Part of a small language model's weights.
Size: width 64, 2 heads of 32, MLP 256 squared leaky ReLU, vocabulary 1830, 1.5M parameters.
Training: a variant of Adam for these matrices, 7233 steps.
Each number is 500 + 50 x the weight over its row's rms, rounded and kept within 0 to 999. Layers, rows and columns count from 0. Numbers have three digits each. The size before them is the row's rms in percent of the matrix's.

# v: layer 12 attention value, 64x64, rms 0.198, rows 32-63, columns 32-63
# o: layer 12 attention output (transposed), 64x64, rms 0.181, rows 32-63, columns 32-63
# up: layer 12 MLP up, 256x64, rms 0.182, rows 0-147, columns 32-63
# down: layer 12 MLP down (transposed), 256x64, rms 0.166, rows 0-147, columns 32-63
v32 101:505538453510496440507576378484500479568524582478565460661537490458505571481480512526456506463435
o32 097:449505456536536444437431487492439582488498466504484519470546508553502433497498485467460480515556
v33 098:566473531397491475485570389496420457478447565464503578469550522514526426462585548534520500546507
o33 097:575411461573531396453570563456559499526537444455470582453515496483497588555495488558488512513460
v34 108:463389499432447452536423577487506497568484496493549510491602505509489443473533411549477459441555
o34 094:495504514503471514575457481636473518444431532473538447467474519473491446531467474460502579411492
v35 104:472444527544516477517469572458508428460365521451585489432484566549470469632494447480496514458475
o35 097:508479600617567466550487498437504446520432543444589474486483456553551529452474417443474437529556
v36 102:527547494535501576521477619557479548578603437493489473421502476572476498493478435500589524480457
o36 111:580491559523410617568515505560574535479549532531574510462486521454499514493467468601554502497414
v37 108:484530520468518395464377456500533435354540605521521432436509470522551517501501560533498503489626
o37 090:397485464461441456436479459534571520503439413452509479548537517458527566552596530534561502541495
v38 112:484451460559500483513416502487533511568516512472487477479524542460448575488391426455417384486452
o38 114:465556545472515471529504562553405470492492604601496450495467480592480409403506425487518508464521
v39 090:483470466459465477527536500425514588562434521542443514560610471434544515439461434496421478461475
o39 103:466611507552537372444530538483358496386507521615464493497513528528524456493491541429513432533566
v40 114:431416505502489509537590536398480485522426503497459474418482500529498426431550391535456496466451
o40 108:560545490502523524454511517464366495500453561457524505430507471452444533544433505557538502460511
v41 106:503474565532525495480509465559422446441528553438507524457462605542538636523480568447589575549506
o41 096:473331573502478453463520519437577509508530467486518534476501406544580546534594539549430508556470
v42 126:529552523440482532506482426454472635533441485588471519609619438504456383419495507581515518447443
o42 094:463557470561537543547514570496534542541501521573464531495441516434409365568529551458500474508478
v43 103:609417483549476426485561522532524493416456591465380527422489521484514568497429498480417372508473
o43 108:512450533484490447495514550392489460572572519526499468522468478583459526507486553479526535506498
v44 111:551564579437550494478597454478488453411433529520467500514429494466539481527513591529529526495494
o44 119:453448452525499413497526522394563466529600387434428507463496479529430505540476546512520514574608
v45 108:589473520506509501518421583424515510493485539515446536417524523510592553517449490516507489484479
o45 096:481472464448453425502555539497494459496592565477504485391537504559473515553490483483492517493548
v46 101:471557455382392518491517541430547474485485509480521517491547420625467463405602481461413482470465
o46 104:520493468535512465444508457608507461533430541464510547541581585459443496534330457547513442498500
v47 099:494447468562480524505540462472587566512400541526433528529610478464528510421616451585464494534494
o47 074:473580388461532500464526455481487538405404509517565509573494552472502469525529520488442498426502
v48 093:533524452488543436481473477535577516566530530532434465505484489448542563456387501492487427486538
o48 093:493526484455557420486525417482444436455560475565433444524399502625549479493481523533533518593550
v49 109:561504488505549494455517543527448452445546471442519481443350563559477479561515597450547566589462
o49 102:522363554479485519538539469388631509573543503430467519499479443509459593494402538494483425520538
v50 121:491512595533507485492513479487553547471428510597551490526509503430479407588563443490465544491625
o50 110:517562519560523442508478525503494561479444495519579469588506469461527520500588568433507455498470
v51 111:514516548512502584529546483459559641491373422549543528523485510499497441517594512572479525450487
o51 106:544567461537584476466499503451562549441523438515464483493529483507504504495409538475458444512555
v52 108:477516481491493548510579565448532418515445431406520481439493403522545472510563426517516523467443
o52 095:532545466566525599374488513484429469480435544428524479491519488471433569466414439595470438506526
v53 097:489460476611547521525438595484508571599430519505486494452470493534521567500489409451428407429626
o53 097:495569495437507522377572611547423504464481537551500537534480549534576467512486505491549518503487
v54 112:386495478481454545498483540475580431442548465486531440467510486506428476542554485468523521519457
o54 088:495491510483430606488455442522502506538443517449534443563541521346450541404412442519521468473551
v55 105:490494607487506590524570431478431543518390437457537612530489547454550497475454484550541570495505
o55 091:603530494479486440472568547467505442360490489487445564518542408469439417497469587556530539385497
v56 122:543454391491489437510469490524516508569496543522368519493545479476544529428446429557429363469510
o56 105:524597420431483549516547541561431511470530519518508499494425510606486436499534480512600539434461
v57 116:488481501518456433500453496480529574489550496629550460556542478485446456544552548515472500480551
o57 105:489437500488497487540425513561588565522498484540601463498434586537445381482519587530481485414516
v58 106:501503460588530442477456513551539427530582536480424437453488481480513534560371524439504447531516
o58 102:439531528459513528482459506496441514475590483494551452548490533628563593470625475542531551572520
v59 103:436456530530438530504421514479482535464461483529495502412493510495607511447543506556514493500531
o59 087:534502544433515560501469491469507545487434476489496510544541502438534476527481556418502542468431
v60 114:476538563459485602523413494496453540593531438579555548583444489463436487533490476496471461519463
o60 101:601540509452519412571469534480479511485586506554462460477441541383498430492424510410528545485543
v61 125:537446440566514538507420515487476495582529504469432509459547532487577590489331456507489415509462
o61 104:524538496458476430520507570555362470530533547535470501500491560627515429493654422440497545525485
v62 117:499366481512521508505523461508425517550392485464538621534533518455577544490546489557526515586532
o62 123:600514542565474411468489560460541479389462418481485568503514506535562556554497497457480508556536
v63 110:548596490512539453455531519540509418467612549489494463451473361575487529545545537428598557527540
o63 096:456406436505466589491449469503572571540507504485608520467514490457573575574485467620489442593444
up0 098:562471485502605518540495502494511545443475507475407448544551505488502501487388455596516454534447
down0 099:496507546501412538476503483441515506491430501457458565472538456509420555515550465435530315601500
up1 099:567510436454485540520456413451436532476494484503436397486533530528503559563521510454512357416433
down1 102:591561528503485471528605459483453500484521421403482506457448416530519473522579529551537500512465
up2 113:508540478412365449508610539552465503587550498483400559464434534539464389565465562456586516519481
down2 109:502492469519527541396507444482514517499406474431555469466487464510519548474609524510339485522440
up3 102:480430497474510538529513474420544392397499524474555432501513499560505532427485479494509555575544
down3 099:486506490466510515576507560427461495538523427494509511469491436504559485577473494522631499533511
up4 073:556478528552520645566488513530534462530520515550467517439435499501512575483602512431515430472464
down4 085:499609518455543523537476555518593513460478617509457545470513456488515509502498488493475542451488
up5 095:498512444494556461532489496430571496514382457536424411543608504495461509513449473553489571594507
down5 096:588472461506435508381472472462569467513476477373459520441504501500457466509538451474545431498479
up6 102:456417438529420445565550492535528462557541450460538567552484495524580574443476449491436469623473
down6 099:595532516469572578564435513522414491520570535491464558536465465527570446512551496546519518451473
up7 113:546459554536471467509495560619540510468406563510486617411530472545495574555499559458515482469478
down7 110:504561464448492485550524502553401442494580474471519472596552505474503546566395618499532466425494
up8 096:490498464483537496479465605473545423440454418493526454558515460451475502566472554445435536576480
down8 099:494515430559483513415475472477488410509523520455470478427564621499519560522501548483341464520556
up9 107:537564430483566561552509464528498470445517547535499572477459430435530460539604454488536459496438
down9 108:533558581468507543525456528406500487482453456514497473567481545483538537524511542531528509487505
up10 113:426421456536499499522563544475534471508469399517502494525453561494486465442477474613425513519480
down10 107:449519482430500405462516456498405447418547476496478443534492469452536385506455486523486496562526
up11 098:450541521488473581531533501496459424441462438527501516454490386617538524379500570596440528533519
down11 099:550585501519370517564530556527444485497524451571441465433572520493408428498487627489540437488502
up12 108:529382492540434560509428505487505561498443445505534608534575471452471451486472479576501391539391
down12 105:595425565520429407421486427558476436539502524475521477536565463503437429500553475437455578537538
up13 091:553508509537407441514504603556525594472530541532510459519445551442607528419514536540536416563517
down13 094:489453491575558402391480504504499490421554553462504447588487590500529515422534579574448487559531
up14 094:490407507502544502573469558565429560451506487527527524536476539508539428499533555433434442452469
down14 096:556533494542506413380510398574510498444449571512504513522503493441507484503355585529386518423496
up15 102:562459466422483547537478497574580538485468466509439478431422495447544478479488494531482526444433
down15 103:475495467610544485420526491538489490483543536529481479505428504613445500502477536455435516472531
up16 107:524473524423439507573560515486541517536521401450506589510488376478570545414412472542486518513451
down16 102:622549666458502596497497523560538577505504580540492482559488572520508465423507475604519542474485
up17 114:510507427521517472529493582422607534544429435454479505503587447441509487572499466477464361588483
down17 111:583481512486469540444416531525466399463506592440498446499519509429495583527479530434557510515538
up18 092:496505524463470562553438487488430482604416459436565434453533477503449611511551483590521498584414
down18 096:440516454514399524598610559489446515484507470500479534489457605439491609548528504503555452567582
up19 099:496508520501464527518468517628501461508567506554423353592484409533427576504476439556577507463523
down19 098:427448450478401502479463571510539607496443464593509492483555454404513471505572577553404447504492
up20 091:522480576536493444477430509525468468477560411469561569507532461547528528505462482523563516551556
down20 102:521485516455501491446510488422449434503492570508471481496474447567497505482495478561489530482475
up21 090:467454441431490603540546535479441499561468500500411481536432468441436584475499459536423510449501
down21 096:462603504495490493422460514529402545515455494549509438638479431508494488511487529439456509442497
up22 094:508441445544439495546440555603472455477518519458482571442531478508502502491413495497551460617468
down22 095:496434479549560486442565472458472476428499489571488500514466495458422496459508577420444523385477
up23 106:456539488522504475534518482496493504565502543431568421509440395568524459525564508405533473555478
down23 102:467517482493505495570461405512532451495594594475510450536527521448493507454558563466540541450530
up24 100:530449510486494534536570454536518539583483415588490463422516562366545461516451406577571449483401
down24 100:559548497566468479500636513533460466553537559560502523461559527483619540544487533524484486538528
up25 105:381442523412397551473485517521534527550549432435464516460498526517516503519454487537507482595528
down25 106:412541506488479514536537509551520533612518529496472478482504479567472533504562425533444477528545
up26 092:599538541487462538528471523485582479474488533576477543567462404507522500511552492514558482558423
down26 095:536513529579613416496525449430547340556474414498481491463561425464494488524604497487550464496548
up27 096:473428505529469576557490414511479548477494495479544576511443515486625495445541532544452419557527
down27 096:576557514453510526474448509456489518486410534445395473586526381540547437501498560509522513432463
up28 104:584527537444502507479588429573417542419563540478507496482480466568505485513482470469555474454528
down28 107:575421512537592526482497551486487512490581529506437471509467527501469500466516505516593510445521
up29 104:487534470531467519519488465490551506511402480494471566520517522433495495514398496537414423472489
down29 105:450479583514434543517457531458488537508491503513421503376469555485488561496484490467450425522456
up30 106:508536484476455632510450420483553518503502542543511480516482498448447506515521448488501448555456
down30 105:494473489659455505458502536489466522483499476535445583499461489533430575457498576463448495416448
up31 103:451465519449557580542493383463475387506570484491518507469492436486417454480579533433482446459515
down31 104:475479532529428478505432462429551490480448540569464566496491494521431524460506434496468510560396
up32 101:530458528583519521529468522448597515596566456410472481459459562474469587552518435493533407398537
down32 097:614491447581581568455582484545425598400505504448511501511469463554515524555480482490538520464561
up33 096:547550592440553522516465475498583510547496478422350448477557454509539548452431512469481499482599
down33 100:503495535524593531519542565558521404510508465604522504556428482481359476487499491551457420483494
up34 114:493440541448471509515491431498485508404414478415470500539491406470549534496446457520434443447467
down34 104:471482504491458459445472470470594485571580515507475454450496458465441474412479477586459587493497
up35 103:586541437591529516550410603568524476459554473503469564449421470501477514463425586525614545510615
down35 102:496546485496523472519552512435484532626537478534528526480525439490487444388523535462446548504483
up36 100:563532510455514512551572457406544565461538419521448499555411491535453567484501532491468507494388
down36 099:465395523551524516442520453440513609419524599515523555459492470407493585537432554460465509484411
up37 112:520457508465525454553591469501564611494566537473494473512460456458567513466428551523415474439466
down37 109:465391577443472550554501561465454552546504435518534504552581510432448435563551541474486390510512
up38 102:528503445532533427503547581515472483572489459521461434567586560479572529604546508432549402516525
down38 099:379549532611401511437469462496553457546541481511522408464459547480435552440398558545432454526507
up39 103:584506479565533486527445501536568454449517434444472503559577463453537471520421485447464431665533
down39 100:493447562498398572502557450524430512480555522498496540492490571412543510507383481496585435529447
up40 099:509474572528474426545484458576495596536474529555459450488449560516520462504583423540472443513481
down40 095:537563492466494592497486465443452492430392511446457506485514491491597483500405541515621439541428
up41 110:492534505453479448556471516501515462597503451483556601499538487527553476550550471524590445501504
down41 111:575458596379493523391530444541502533387507519496541499441526476499484513476530487452508531487541
up42 096:444526571551457549555485435556534614532387505417489544418452427518555515474523567467484441459487
down42 095:544614426464475459472458504533477510520554483496513406630518538370459448530429482533540417554512
up43 093:425431513447448471487437510508509464495516471482532499535479421446548488455479456481559615499500
down43 098:552478394447492465503482511447553557391486471409478512488526515524481553520548484547515434519548
up44 108:500566530421505525509454456521508437535422364429491462565451365594497522554585466518560509559481
down44 106:547466519582455532529488580500560470431553495497485462467558579448506480430519491610467409540616
up45 098:413477478488357495557567421543505560493502553577478592522482533496521513483566435518471542568486
down45 101:464508515426532475464473607473499518483517641464467475517467530520521433489553546456506487549468
up46 108:451504612434483453457425512484481500503510561473414511526538489504497430481574508542516485466543
down46 105:481485487472629570553480442513575478410552461514464514458423423550597564561492512570489515506429
up47 104:424514534486522507545547503512497536502477525463467610557495551502410528478404486468606531395477
down47 104:549447512545564501488542502497451510527473475434528484480373554483506543579476634498503525547490
up48 105:405491524517409578495440489596426510467442565516502525491521485501555465504461479584544440487531
down48 102:427487508486440506435497471578535581488442507436552448593513403564498454585496458552570464563518
up49 104:515579519543519493535520429505547581491427553516488502436464462449402508568456551515574406490433
down49 102:480569548453496458389540610450463574478444434513562532549516524486474463484490417583539539514468
up50 090:491488465449518539538554611547528510418487500493448488499433533476503465511573465485511482517499
down50 090:498519474537467479459480521526562475418578546470489485542482570537523440506512564391478446509419
up51 112:467441565460439497484498459454520461555500415529484581522524545505546557547491594476472362538458
down51 103:557490509562503496499517513533522521511551573466526539500512529586471522458516398442510417406636
up52 086:569605469490551567534447543535504437415509555525538481549513536459578409481476486517604392469521
down52 090:425505435482547597462500480566542473481467460464571509517474597434527471473538415454494536595467
up53 101:573503431520457552491534388484534520507504439384500461505494612498451519526533416451421529576497
down53 097:518446568454522558455551468493461472445489519495522506511494464478555406534483536465517485447381
up54 096:604531438490511502543504411595582505516506480531520619505459501420425512490538507471548427467477
down54 098:537497476484552415445455455514547560518475393528501460504558489522489564542425590484485538474473
up55 088:446496530427551511566543461529514511434470524484576480390516512443494519597485486436501447572493
down55 090:470495490500456432441451482509468536534451505513443518580599488510489519493498503499478527498418
up56 105:459543546500443589538599382633522429527559481486478493551442523517463492543498412552560476480481
down56 103:438480484586475474464420582524510608442521467534461424435548529596482447476515578474432504498481
up57 100:519472513478477500542487541549498475565452524433521484557468522455409493525489518506598522409480
down57 100:580459549394492546449495613393440510564427539524482459526496480549501453523490462463497528470479
up58 092:432433564508537500514526580552502458562453461505559478354510513521548508530430437526498506501424
down58 095:416548457509529456424579468568498535533570431578476500475515583538459527523536483524545408529532
up59 100:579410508507545473564482473606524570441555536472499482459442502561472629480474490542416431474523
down59 097:509539451476532509538509507473593553438529477460495422432471444541601539510468553594524539428483
up60 087:489571391539507505556559522515552585475461432503553576590475552514459550569540555556495545494525
down60 091:483501448555550482556521456402410590515504474493496564569457524535419484532418405567494521646548
up61 087:532535422494461563502545461474556491528473498446563498480518615487440575538460487565444483484578
down61 091:557484537557480440410554437503565549441525483568565435427528571583519594506601530549584488454527
up62 113:554477526487425579546499566462582541481512571419527528472498479545544567451505439454504475473490
down62 115:497493518497439505477483573541553570522533552520488472511598381464503496575518473454468533476507
up63 099:479485455471433578528480473447454479536494493538521517525434521602510412619501422543541444545564
down63 097:467572537559432485595472385476530487501435535520541507579581476545505415579424492417471488438520
up64 083:527497505512486559511515475565480494454510536485503486616499428533550507471552479461554477506536
down64 093:483566519504436492430489488470545586540504473460500469500505453424545459556523553494372573509468
up65 088:526531581448498458544577484546505553451500551561510532493498490560541432525524436436515391507457
down65 092:576454543545580422478502492509463550470491481500540527522498509506464415488536549405503549466411
up66 093:507465585425443514507507500414459466600475474445527515464552401522515519501495476458453464533500
down66 096:512500450534605502496480563468637538468545458461475542491515470485569530401432468555456552485536
up67 093:490447554495518512477462606518479548499379579538498448548488513543565501457493470469446571422473
down67 092:561534514483563459450543467547432467519479445509546443528480417520535586534528465526528512476537
up68 080:450567421577457415550594502501520553531548498509439456497522467528518545509562468497528409573496
down68 085:465529587555433474451451514530436588530519581508570467504472546531481566484490552507413512496499
up69 101:531536539554452640514490474463538449503505504573389504525492515448523554473591506497505400490531
down69 103:508574466545530525447488514481565389414546524428527447533504434542512489519467431429549625402482
up70 100:437511484424445471550552495587560419643476476494433430530384416481546541452442516560510468554567
down70 097:436455506474448487476585604544530548592515444574494464535544475549524493470498498550488499422476
up71 096:481527523522447536551489542500466491378496444511489435499568448417457598485492510423518452457446
down71 098:478364532470524458573498538515541517550446478507519556485465411438560452559450462499484571435456
up72 117:559523554434512551533439489502463491539500490476570461524538540439615521518422506488470416651541
down72 105:455527430453481499477423506545511560487422528455472597401495535517551474456493475442451464511538
up73 100:452476462590466597531536507482538513489471539465477442383486455514418476460414554511532501396437
down73 099:529527520486483531422466516551527570530610551422470414430559477547579479561540510513574526491491
up74 105:521430530555560547501522498531494496486460506504418456469558418423454574604447539476470442520523
down74 101:495447606462441566422558397535377450530508515573513509496519465545559497470586480416497461481542
up75 105:454566524448527622540496488535516550490462490514518496583403583441501494413498550523569496507569
down75 101:484425535442612548508509490441442471502523496524505498528513491506528509417406507600459589420471
up76 096:544477521488487454584512448540546446521516463543425582525413523443454429444452474440528421359551
down76 097:501481461549507497486509468596551507467409508550508441478443544445464563545474419528453410444503
up77 101:383455583468458532486539457489508562428479510453376524446522442488499574487582520465473501433413
down77 104:482588456543544492486516481542462560539553474516548541504465496507528456493594468551546479602518
up78 101:571515458527414585522548475598480437484448571473573535482585550514546517563555540447466464512458
down78 100:458488404519491501379496490510473505549510443455582516554538499497542510545554554572474435510461
up79 101:514521659448510521478574522511568431437526521443539478574495509547555492465530434522481531505473
down79 104:409387428502548449420519492429485535505487441468457523439481574497466498512567484553470539465480
up80 105:469443579536505436515516575500467529456485524424395530521528520444495518521618453431515583458391
down80 101:478444526421481533498509515578496471538505549579464376460575477558537508604569559427502445440527
up81 097:425448548434490508524511584520485451561435465644485463473528463505597627547614451448512506489513
down81 096:406480460428398463443439452479489429470572435550465571436511494411520518541453489497584529433472
up82 096:500468475489539555559504460522461525472543432494619426515477518535549449546527554492557389574438
down82 096:440557431587448531575471460526476495449493538562426491529557545554519458475555429588545410493404
up83 103:482492552537557499552508405421433486509505483587466513530488430513423506498417496512519533505428
down83 102:577531551580463476490496493469424547557442478478422408458435584476474474535494614476502491572552
up84 091:526526504460486610483497415531546420483598496488408502531478512496490503623405513603572486538393
down84 095:445567513508530478401419522507460452554513447558566452499568479439556385520431554479457468460558
up85 092:409501530525464521489477522595520502418464496532430443673550475524478585562475478481497453427456
down85 093:426559532568471473498440469530522513505458483474514524476544472487454524534573592407518487493521
up86 097:536525524493412465545382557469544499562476558537398418458420418543594554535510519515439549533403
down86 099:449523405522559447507381588490573553479546425557481498508480371496507485462528565496460485486433
up87 112:482484511490434611522525471594521577480511429519449504498526540413454453506459455575532500465590
down87 108:545448488515552489403495526501472435379524494517462505524414566550533481522490569457349471401517
up88 096:488497417533510517560530412517484455516502536543572500500478388447522530460496502521554499446438
down88 097:434531534502417533515413534470521475524557525537542463459525396505594440518384564579488525525494
up89 098:450497515436434621553515488418565532558460481453519434486456507499507465592478458541498478490442
down89 098:497585464457426561530518554593548579531501506531404525512442452545455489479501485498496591465511
up90 122:515536536406461457544463540536602488552516478399514447445533493507540567522524470502563567575516
down90 118:436476549443524527530456538534498433477425421469606525488503532559462486485542500447488559490472
up91 100:471595547476428528559456443529438527397400417494530526536465534427436448531408482559459498545567
down91 099:472441610429415553541520488466492373491517492383646531482460510549545454485520475542513486557520
up92 094:513493444581495470582589490571522522485416578451447505558507510475375549504437556551434433459520
down92 096:486608473476512425468545547458546553463552454519516557520542545448423507485476444503542613521421
up93 103:565472480428525588419485424449587434532503562453518451461469528394487522556384480487555508472449
down93 101:400584536502471404464541503466418513453496529607518517525444504503517433490501472469498471533486
up94 088:555550557365526526554506460618496507481583501465495567481514577544438534413570486485468469505526
down94 093:463563430561457415453518419526525543572494516551451470575522509484501563446493471464448523546486
up95 098:535418483527515569469544445445500529443450452496383567606424502433605473474503487503535479551532
down95 097:496477517460490501517517415432468505522427542398434508538558573492503532466414447456584517445509
up96 101:531507469511506541530587491524498435462522520508490480405526437478489529649449545564454538530495
down96 100:464498587490469481513507480455366469485441490572520487513534470493547479527477475444405485459494
up97 104:526489504437480499509467516451589419413495533441546552499510534436527562486567507341490585531530
down97 111:443533484518464484455500537546491533569496515495523497495548414465518459547405555480500527458573
up98 099:564525474598534472457513543507609490544505459409557440532500469447440547445472536499488495544498
down98 096:463541401475565478468507367519440533497543598535526421463491558525474572546568502531554516609528
up99 095:591441599571495480563519457525479418436524507515487520403486496453590570571513466489411541526554
down99 099:546497531446510512519508549598481449480442463566497494406461525490568442522519503445522575555477
up100 109:542559432453519418548492448591518401554523516553425457538449486533553540417570492516476393507454
down100 105:582459393542481457373484463523505499529526550533545510576532461517546527538439468563452464501606
up101 109:528477445493383496601456536535480526531525523416490593446491516314485538567422521492433504527504
down101 110:501466480483436529532494460450590381508533527523474572541521652441495604528513503480505436462498
up102 114:472552500413455489558590539469452507509510459453619533461463500530469462475559467526619499493502
down102 107:436408524546523551484527541508562471556360448454448515513520562432597549445560489531500458536505
up103 082:580590456429540489503506487435586526473468432538533581586451449462498530497531517505513529494460
down103 088:444520511549587489545530392433461462480478439475518541532480535499497501587430451493549486547491
up104 105:440587504529392540533546447550503496497505476573570472475458484569565497573521525418571438585541
down104 102:517516547513490478473406417471592534446410485545570507412524492487482494441448535452473531533495
up105 107:587617555475490556529566540556620499456578467528494503491449495507499433584531465502482492415529
down105 106:501508481547524519520492535548570498434554426543499529560481546571485558567542486567419446587503
up106 107:489541461474530460548430468576517427544463514472452562483551477581598455434531445540439514464536
down106 103:506450549444497443396469556479448591493510537399541491498502476435526542511418556538538581488457
up107 114:550562491399426581505465501459582428496483471566498558478555535372451512579537463548462462531490
down107 111:513493546468515437492542493396484417498544470557465494402449572483560480590571502556498607464528
up108 097:490509443481546470517427547490605499479528468453584416454540504496468534472515544622497373481381
down108 096:437544479452537552541524457494500462512599527489516473597451536469450491474436415480538486450557
up109 088:463517592521499497543481518477555521375433548516452521517525495420528507517541443553603550507428
down109 096:433495549543541454332485471466427456505409526486544475582550452467541510499541481586518475530486
up110 099:528504529462506498502466429580492509561537401464529434506565460559359406513470572526542508481579
down110 097:452507571499445530495463582480468483501556541501483463574463544502417480466553489544532585525588
up111 102:453468543468544542538475467463520533467413518449567505560484541489496591576431431548565481489521
down111 105:519447522408500432470496451447422526526500497507451469526546477404600495550487505449480513438551
up112 078:553513509547431512495423563473577501547491472549547440475491420523520416533520520403480453525442
down112 083:409413461496504411543484526443500505504502545537524412469496498490504499491448585554515506499532
up113 093:500546589474548553581522444544488473536489451484549539555480563476410433543565544504601604492399
down113 098:452497586492490524451505499500441547574461460526490451463526563443501459417472457550469573475481
up114 101:500518572535501616528430504411561508517421563474473468492526469555526453446524489572522576527544
down114 101:472530478371439464566497561390479435491520480477483534503531470504457462469472428527449496475481
up115 103:440454582397426465561512461577557434438571517444528492499417542472447504533568565531498501448479
down115 101:498533458521422461525504592479560428496535417524544460474506487513491584401488455411503441438553
up116 108:482542504440406456511460404579531530512487574484501444474588557503457466516566489492540541485546
down116 102:435479505529482548523495583460607401484664518486570423494467536543531558507500522526522602479536
up117 099:429493540541564469501522643484463495481512430499578454509425424624529478413513521447533556487549
down117 098:550496461481502639446518424529591484480392548460489566453535435500517573506462489517590560500468
up118 105:485566516499454504569523392493525496480479510419503530451447513537462503547540529487524435536493
down118 101:465552530472478516475543441488486414487466524496466398514472535581485445500466528515490504515458
up119 106:505585539541529549527524540541509502528469494489532421472521565583416491545403505507461505416404
down119 103:541518516453498503555528525454534514433362516517513541478645564476492510443574483515551460462508
up120 108:513449466429431566508486484500536480452482505539523484495414528446502613484534574559451470504396
down120 103:521528417520472444512399432478496522529549491558424489488513518439358396510480441612529472429555
up121 093:583537436514460536550432513632460525558570480463484444485470474501523410458445553537488483440380
down121 097:502449479474500396378444490473483515511534428536534510518566479529493482417468470446574471391461
up122 094:399416505519433438563581475527571470438559483490553602467550499525553545464543522549513513599505
down122 098:514561582449480428514465548470379419530504532532526489537498391457380470444561477466493559545522
up123 100:525581479555448469560493478490586505597544454461476524498516395581520500510556506513482475466520
down123 101:529464455527466441533497494583576523454532492484547536560461516443532500461487482491461473466413
up124 105:457495478574534545523515456507615438479479496466550564562476512474568462462603591468445462551570
down124 111:484535498428483470519461496511424528500472547552459512538484553510508438531512487446574508559540
up125 101:455443612499531427527591432484594467582469494564456451560490469531418465633502474511531446523466
down125 100:492484490561505466540490517430535473518499494473436423526540491461529524423600444482517452418571
up126 087:570457542551484583514492446592538502496404550511542600488541463468429471428481582439510434522575
down126 089:460535523530457472499473574559488548517518462480424488512570471501486537570385478527359513490449
up127 106:538390453477492524512491550511522482535478589457485459541582394537437465423529483494474463450411
down127 104:588489536455493517519562447537374489481467511510541474543507399456500413508503581502620555563445
up128 106:418539549402533450516476444520467515543475564548444425569467568584544370517542414479505544511516
down128 104:509420504483497472490509555482592466437517444568473503453478451478547552549467621522402492554546
up129 100:456595471398473514526492504510474412425555467433510518498491533487523593541470486467445445427564
down129 096:474478503496416460528540534393505476548495478519521480470495476430489493540545405451437446477550
up130 104:630470489497468512512455527488544511457401473484469459559564506395496570507508465481416428457521
down130 100:439454599527559475432527497554538426527472556525489517383490492518507478482542511470469564558396
up131 099:451540504492492471484469553519451419416462498622463556402490508455468535545469486349586487512507
down131 102:544495480428513523613514514466441517535490541494543442543432441471468415492507526468467432409414
up132 086:519452396632485507528543433556477569514474514517519415552552484416458523469562441493488475528405
down132 091:515397527573445498463505509521441552492466568441517469462552489454468523491533491471418531516455
up133 104:489500490448452517518519416542478595511454455457516509455348435488422517470454511561647460471524
down133 104:578426518479584521385469588568482447528485457537553531562467519546470551511456546498467450458565
up134 104:542513379438430577555545465580559594565414527485520547416560507445525526475525527488470550499502
down134 104:543519542493384482519508482483450453522579559528465507505488481514486596555527557498479482509493
up135 092:462444447569528506542475526548473520498395493534560462463461455459525445436514484560584454441381
down135 091:466404566530509567465563429560548495562544539414624495437545433532534556566514484549442523548484
up136 104:453514605445452549536519495526473504386445518590453550573541516519505445515469387455522481475423
down136 104:444539475522541461464506504579521504569527397500567554552471510535465517526504635512562438511407
up137 091:474590481436449450497490471471555453545354541527426477516556498439474563550528446584495507482491
down137 095:604561487468512510549485465524528418494580529611479505458503505390585491456467455539474494397511
up138 100:583536590487474493519514406418492477602569480457539483506493479501557530568473507463547474540464
down138 097:435494454448435585519514554528513538488495569497544488577544503525573396461433450521469509533434
up139 083:533592551482523525503542581558470531411413491525540605509492557509535509461526462488549465450420
down139 086:493465451527529505429514492528436489531499489434546528546446539485392528584415514513558485474421
up140 085:461508441577588514571546505499499419446494471486494497434508484581480513459396460556494418513454
down140 088:476472521505500561546488413472485544423523541519464500455575470550540514651489564512500529448559
up141 094:564426496477541532494531511494533531403497428426463467502437405510361534520456581467486491490471
down141 091:498456512579459557443531438485514521522522426509510509478440499534532573436488541519509469450595
up142 090:490511541500523580471437457559516444560568500436522598520496466535521539521484387516514537393536
down142 096:479527414487528456395443431492524534417511483472439498414500472511469535484495534413452433518507
up143 110:479484467540423503576352437445506529532544480391520511407536500496538547507485479540542499570418
down143 102:467461563547465436523494466549468483485489441538546532473540479432511437501537480539523539481519
up144 098:426511486558554516513536520491583400475527471462499432571535456433456526419562489543550508600541
down144 101:516534512454470460415515455519472529524558403525431586520497476583495485484391546461508489408546
up145 100:460537508440462493522525441543485427619451482496527505518509488423531488558534503572443453576515
down145 100:558531483447527619487447516490511540509529603469453466439556471509589561610465478498581524503550
up146 107:483531475487478510538530551536437552444600542433433462465411495504550503486438515498518544491409
down146 105:557530512577479524455421542471476545554463489473514439437546449488499525439519484479548479450500
up147 107:435525493481530580525450507481495462470390610505443553497554469442504480486560505538475482515470
down147 109:575481416463492561524425481482428480486510467474512610529596473558512521501441442470514431562504